Weights of a small transformer language model.
Size: 10 layers, width 384, MLP 1536 tanh GELU, vocabulary 16384, 30.3M parameters.
Architecture: LayerNorm before each block, rotary positions, no biases in attention or MLP, untied embeddings, attention and MLP in parallel.
Each number is 500 + 50 x the weight over its row's rms, rounded and kept within 0 to 999. Layers, rows and columns count from 0. Numbers have three digits each. The size before them is the row's rms in percent of the matrix's.

# layer 3 MLP down (transposed), 1536x384, rms 0.104, rows 991-1024, columns 0-95
093:461432499512558559571483550538564564476508543510619494481536417527493505571552558561564535588517517480627444440518525577473429471582522526428604462510440521478509508541455489507413427508528464538428527551456473515529608555414470499422488477519425442608488501495557496597544495480485484555
086:495529536499477436508494502529435488498478442527619514503446536541523470500601534555498534492558492494610518472477520506456497502497487445514477441515524504522544475520466436488481430441496432556471518516500535453580506457410573573541465492560606489510559474452479504547499479431393490504
106:493549559434478506499621488494458532545473592499472406569513565487537481485474464470455528394567578540622498486488529453473489447588481414496589373472468619534491493562479548507430428507541512551480522573490496458506492507438484466420485470451469502409453546498475469489514545569563535507
102:536455510547489557525527576541502496523518495557556509455510518496555406538398570425509412526558482550470458503512546500533581513517588525451407498471548579562486555484461560453490514471435420431483478554482527457482432541524465493466533582515565527530441480434519511488469542503419563463
102:542393432483532431514497465451583455571454487530515526436417584520434530528523466528501470541416474496406464449435500464489450514551555523506499521466489557373505485507395560487474514532437478392482513426475647465518497457464463481468537463551389495461483551440481415419514523497455429472
107:398428457529528491587507558406538469514438481474497480505450474449497446575501609483495507463529431442526568449481540384619449555425492508431509516450522516510468481400511526573518505491503467609487532500551473460606525490506457542488473465511524483401529579492448533477585510533548522436
098:431587527425503492515556553593509446478425521443464524442540416483449480451495465525531419433510572547510486538533500452485486489483514497503449511568490473442527523466556564524491569420463496446394537533539461511561505351520449442415469444498472471522522448474424565490486580336464512534
087:459520485472438469544456436512657552466493468440462516522480443586570531605546567496493538556504484594501528444524558462401423509486541503438489522588560450537450515437444521475472425437454500449484470485463531435459515458509580503507434478443531446535460565520465540482511453498530443599
108:431452520463594443477562467499517500500440441461573420475468562480547499436526474603502488453512552446483506409489437514548498543508503565595536483532558464499516472456437488595521450552497501497447557501510652443529531547450433510547551508444586514511556460465494483563482465541493625475
096:461460537558522564527512444590480557501564524451492567473437498501460500562395543502556556537470568558525411521559503523453502586543537518515463546555570528518475517507452457512414591556520459497543508540493449571514537456498480462545476457427401394512499466504544518545434439512489439469
102:496503488443472440614504487483453524510504608465480419491445516398440524559498421408502472467563494602512504504478554510434560589491486614515469494459484459481475550498443532582543501439603376574423538519546473519414586464458554468487417447537401583468515464477516491452573552528529473537
099:507541534585457585491490547498473471539472608585452465532512507513573355459511509510498519549487456487461479539434557369456543562514559531529496532472484436480422528550489459433518614583359444512556429510584526451427487561616504606503536433459498527564440477566503542407543408596489498548
100:535471455503430494500443501496432558511595510487471494504465504524530505492511483466520502538471547517450415496498495651505630530522427544534462516481516453442533492517518518558542507389433427513434515540567459530522463549498542613557533449542504560536479503387519619469553564658517479483
102:491536478548495520483521464500473599443423489518498482489528553448521488499506513575562517510551593518552494498539479552515608603474482507543408516566489563527571533511455452450487542526514450526514528566449546466498422515555444526495488600536559631499480488407509531553593428501418443566
106:446415493482450550444439492515505504475497606552550537537493522461520539449436525461416465427482408486473457514583583431502426497524506538517515513431504553432581528520546500389492439528549467481531485568465536458446396414478505546411575456478504504544547447545423437424579453514512450479
089:370424515565473516486456506544525455606454499526444581556499543522566515469462491549580551523514557393504568486443528548572527582526471603513467500583510475542586623537531530592512505543567523553542551455542492515499586548504526535458587504554624444433537523508594456460487372462487497452
097:413552490532603491538538535497554529513511504492578499501466474542457535478474451617441464516379520481568436457551409507425424417568468495465500376509497420596521520544492511540469492578472557444435558475480444574492550515456529437527491547513391507535451497534478438518380511550628519629
102:577473522428447540512452498457472440493485516520441385450539430581491493411491543369580519375488593538493550477410469381497482566504492486475543543514475519583528524448402515410502521491480502537534527495494488595623540506527459560426443513454561490504462476507550531528424557505509460520
107:555510420545393617554537577431495519454625510426521497512552492620485460441472592575530444550492518573450445534528463369501502422600535455498458512474487503528491492515542439466517542416418470516527534551510479482583443491481538583496467491459561519485511490512397479509492483514549481499
100:513477523518549483549451514485425458438440425509460535528517552521447511527490482512487514568432471504575569523547545486484515465454504527522457499528559549423494458448527470509554537535450460472469437456469457416427502443466454627520467533464526461471386484521562491529548499541473412535
117:523479593536549517450501533542465464622477518452545493515530415588478533498610496564381438520528495479535552457437413514484423418576530455495559399530552454500534543531488506516543495493462513399546439599452509477420417476505511468479532470406483571422535354515598435501499561522597484526
117:469415465484522516395412483586470490478541482507439497487547454488485421495510420521518540543574502464488501482391507581443599540476535543466562422552466473485471576540527532580465416538494477512478583448450592487469545573504499493617513434584431519459445469551588543522560534558383465496
108:493446482513562496557522504579584527589516578513499504557487479499495455508454464509503544497508529502444574558504448567456418586558567400543440454465528553544488588446341469550485472603441442489517531545558550559516451489442507484498515564456489527590537477441520471509503518479355528404
087:488441562619560378476455544563436548455460450410527471513383513526511348472446568551561493553353498497471483516419339469488523547436412525481458565473525505511389542540512443528446428540509469493502522591517516488527431509482551449488508484529614472501491480538482474436510440357448446466
099:571587553458517521475509450530577557537559459517474504494431489568456431523484556591464491439511604481540482541426426504537450534497518475529405512508608513408388524549542487527443432446591572492452508586616450404471528534526527566494434473501603591528475524625524508528595464525472536506
124:550522575531485432553523412594550497569495516451464546584483449488451446514505495491504507559491482443538512613542478402569513466530569478469518497534551483489530455514447450524461586466514495479397477542478479503416470466517557452528541458574514472444470509599465523468485468522511534488
093:588470487438441473520486501424483448481434538440524523455492521483438503553623465462479426550442396464495512541458497451429567478573480478474553537565400484619560521399528470502489638521510461540494574501483482560455524512474495547416457474508506589462446536551518544561481559450454549431
107:524518433492472459440509475536470447475473454418450510572501551622490565506576530464559476504421471442572488409380443434513578466442573492538506514553503416490432464511577401601510494464522492441565475477451500547525383577522518556436398474543506447581444516492500447578502516518479520475
103:533538483545473512577563502551531526656525524547524559490453525453485441480420622570494557478568481450529413515513482518425458350449516388543493486486457458462451469525421477501415463416453461528528497540518454576496503519502438461480515528478470469591508516540404421459438469549467498563
095:465462451578424487497423504562494505530562497528467440354522454541563570411434488433556521503460378485486414506386404474477490424573469493490439530514559512548489468558453513499518562442459501490533484503527550473540474584433498428425542602475559518524445477445483481540466453464504530531
100:489465501521550455530446429428438522578580518416445554539484502501525446570531429363530455479479505449502514454488581469536523521512475439467474563479501513438549480425480475533535520346436448425526507454463539442486472472506594598440432643462475616445487449510526530461563466468466487513
075:549505454558514524603568495526549528484437526541504435563480537502474502540429507540508444471454495459487463495476422503484610560495504532495452470465530532513498490512535594498516542455448475511651551567584535595528466543477517441548391510506490478567521438597557539508421557452504474599
110:547430496474590548560468424478574525566550588521546473532598483571470474551535652583565512449494486577501545472406518451481520578566512443627499523462436496567395486496641575473497437519468528424596453408594555483442560470552517560513522414574502559457435515463576452485527543516475396543
090:533573467466471462489501535529432445424515477497513464585466449563535489455454488442516469467550421392489447500515483502542531547475489516491490458487532553527485470396400421546554512493449419488502578538447558579538511502506461604500558476507463545515333532432567446602535464572480464455
# layer 3 MLP up, 1536x384, rms 0.107, rows 992-1025, columns 0-95
095:374443500538523477529568520491541452374526516404423506466619424479477513490498527508482487526544566473563506467495491504430417498424539642499436477465540483532516475490451514492550574554560528399471471504515446506491508513603520524441552472409398602519518529586482527429504539468507523506
105:497525525589477620429576489496488517468458433584494393481511495506607482532538521452501450518481482492494510509493510456488520469508478545562468608532558508521568372527528420446455395412514477589461493514570507440490563479524533522516446518537449434498507522525460597536454540482637527634
103:480425571448475439542514513513431684510477485496530468541432466562487482491452485499541491612470464475619541439560485464487479442455499588490465571488456403456550636500542491580555464502503490541551504540556483488511472502573473413423481537541489395501455429498498484509460429500521511420
095:408520463503519559566520434462490423683533458535427533486425475483480524533470534553388562495439575521530572458525435557447433448508547445480528552414527490500545424526595496534437498539490504435493560488503473520478551507487512466415442481449547554485566506596538551503469416391456585568
099:412500475522549397413497526550496474533565560471442378471567531518522458570474402523477547513481508409454410522546530384425583437447516523495552474541504488490533545520590589498503438489545524433489545475511520622554627546385500566580503585503574522444487459455526509442572498475404476590
099:531466444514512451473505524488454575419499561515509508536467500530547507504425491428535405466565511398491433428493518535400509447475494541383477518471436508535504494540497583546515473433536568481517529465542480508629520597495444601535570523473450537534531397522498494518520649517574497467
098:493472578474537514553542549547402482556503586444558501532555512461472497447426367484517541454457562442537503559428504506574538456532490424566547553424476510445526532528508469485486586469498518514549534549547428559498474474482415523444557529552460541519477466514588415545544515466542461359
096:464527396471470480519480546538559556531406519578515587508649606548549543413568371493452554506479457437570526527498484441575509451552554510485520469504575563447571523543486522469540542532516519499545482430533548594548467529479535538509492547473499465496517424552548480465448462475486461567
094:525514501553519477584534526388538526560531462551489526466526386513459508460577576528525392467469507460464604494478417528502473498441496562586477548420497431512455457596499538371489547580570511496540531517502588492515470567609493510438516492504491477442542458537542563475513466550521443493
103:535421547556586451532479531454436506460473435609586486537529549469581464455504420405483489406435415468559556599521507474459566539503491507511534572410543507487535426427442545538583507510501400514468545455516510567514503521455503573455590509627478517534503478420479367559501508478463507537
099:477478488563496484480444431518542425475515445482499437500466510450425504497470580442514448501471472521461577441546463514458502467415478520445581497441525531500574447451441432531418498480489476548523463534435498494533461440440489514449514407528491470459462554467531495590439528530471497503
107:488459543499514467579650528500481447523494475483526548543464523469527541507482507465436481361426511557538512444477551449510436510423588442617543466493346528577479434533417510420486441598564484486481433548543465475510497511532508443499502511468482466460535602449436398530516480494449567590
100:579460537400506474563521599486466437551371446508519403528444507572546466446559388391490599551472554523487511498427542537473511495530475529550438483391487440470505469464481477487448488428544607567524504487493468410518513511517534450498562491511589452552584486439539410477406565542551472499
100:505438510508517498460359340458439551379506456412599549506574550533448436456504529577468533486463427536494508434438528513477383458467423510494449591501527504562572523568473468478479503560422504461453478519387507466465492489534518462431495436510408554480533414507503490446519521507515533581
091:541476499491413457446500560511571524468443502540617420449605530508463476595538508459468515475499514569484423472498532527512475467389552549499521505481499482509438492561496369502480575553538589510515482491527532488515492526510450463529479427547437525568512468396478571546631466598493534466
101:552531466561422499547510534557486533519537443573525558436438498480479480432490514455436432625553424455524572550434569495392562603470539527588445544557541471392427470526551434567481564499600453494536444502540535476484487493483410482556547503478519504339414499574504514466567421456476527504
111:502518463565526482534524517540462557527385512544466536452542513493491448555533487571485529479427442484484469493580495515551490519498524470531454612433523424469552460546379511587557466510432520533463502469469486415537469475489557456489444522454516417396492485504442530591588511457536487503
103:392472483480416384498407499573500531461599420467515525551486484534450581466477507500410463426510534591499545412444442540493464390538492481495506509428514427494443504549553472511542527529563493433481618545446464523577510490510534457422526500540527556455539534435588384488512557502485539411
091:453535482483518483533441519489478579523505527500459522468412515628515492597546487530568500439511622485547357535364510417557569538407469527549446521364467512536488563465464531527523429472563537570430481415568604435583510481539579427486516487523430485506455509507445511555488500533447546453
104:461575518479508600419479518569532485535431436428575557483554530526586476537564539429579590517497506530461544485497523489446492476531619514541517505531530539402470484556543551440522415559571536416429438458531525555521514516567566535424566496497438599415536486526523592504557490597516458423
129:571477462527440481437562560538556454519572493488412495535554461417489417481416488546442526540447449530501510550467424543407574465545452486488494481510485496565516565491538427544568554521486575474549569482494478443447526482533428513448460547558483553549484499635488510556459585591507426481
107:447504539554504512556447479531519475501495454391477537580476444548441435452558530471545486470428557600533439546522423469567528520506444528466502555417551482560486549358403429459616551485519465584470446477455515490504533493528489479484500457480545599399539465475500556467421475489405513493
093:474498555482540513516514530480461564598363534506463408409545518530366523385469517390411542524531545538491496542515540562537510489446512564454478482538531510511628500462447564479420492477587506507466574491498564454545455562546587551580509441431553433478519530544500520532572480504456523605
092:348501484591520437494493522575497512453409512557446558504557503411538542492484471496454614474554462531614477514455513659506571485504459452540435569532488608504527538457374500543466544524495509546598580520467421450585484493521555512391473588443523498492553484561482509441535485416466498569
141:573531448581470463453577536491429392505499538533488446480466488426471388482519488463542488452522507516470446586531579478522584499452529462556534511533474507476556531506464507516494631466441487539511404463435509550568481531443475518469477489523458518478510493456497457520502472488534512611
092:534491537465536362520498467465454516449561537497489473478423481584497600500574482475476467500476592545531514546547482568546453521423401452528552484504488475456449485503455462451573554443463481473458367541596438461441446490637553493495489572373533535554452419549467562492469455441592593395
106:469471499553531522530483532431554574471570462442508506506528550503507527523543520491443570542547430512491489456550577445492502455487559520562448531507437507463509524533476512434483475521560606348470440471490487614577508489480526492587493521491521544514427504461450476555470522531501438505
106:556538442557515474438553566440389486445523427492485572502569489536526457530524468578445492483552493383534542475478441488537473415501542468512548561509459514514439456466520564389557558542450544487513535512446492566404538490538513532392449479525564494542561521429487545500465566531488419487
097:405509411495540464491449518454533578467486502468427554561437505480535489466554573534459440604584565503540472560576475473466447546455496502539503540525501538546551530508489476489505540496465636612387553531500430460511424515577484485357491529458525492525540486492512544508462517424493492529
108:445527495542520531519544559461481487437511438572611521409479528383609493481508493436485525525528496499563548563490492440462432504547458541551437534482484508450459425527437512559465520443528514542430535582561517597397487530490527505497563527464535508602519581511512442593470513540512517562
087:494498573499527424480541506557550528473466559645473497445490500488605523572543445565459488514534533509550526509461541583497451516626452445543432587458492468619476486445550417469496566539518456445469456481459442552484526542418431460515493500496537479496463579522554507526555489579540505465
105:378559556557473537384479509530501473466462495562508568442526478487491446488627457456541530548505435497473427439478442522455481501521550379482476558501473501479517411483518449504534534585613550514497505486434559497497560512489499572569585501569543494567584483472518547461573499580488421545
100:426541586502478545516470552543498557545576587520531495426605518476453468495517432495507480550515539511491484486471607465484432461470503495568511477456453449482494559562486527437443422499479493516446408507604434430442528419560521478505537464473501491503563452569593551461504520506567521508
094:474526492550562461573494460451477473504523437562446424506483456451561492516519454423553528501520533499529496455464549525458447495500420498621534527428495481487516528581380494424466534494339514503488503375550474480575505609502449518548477470381475497499539550521520522497524485505467398490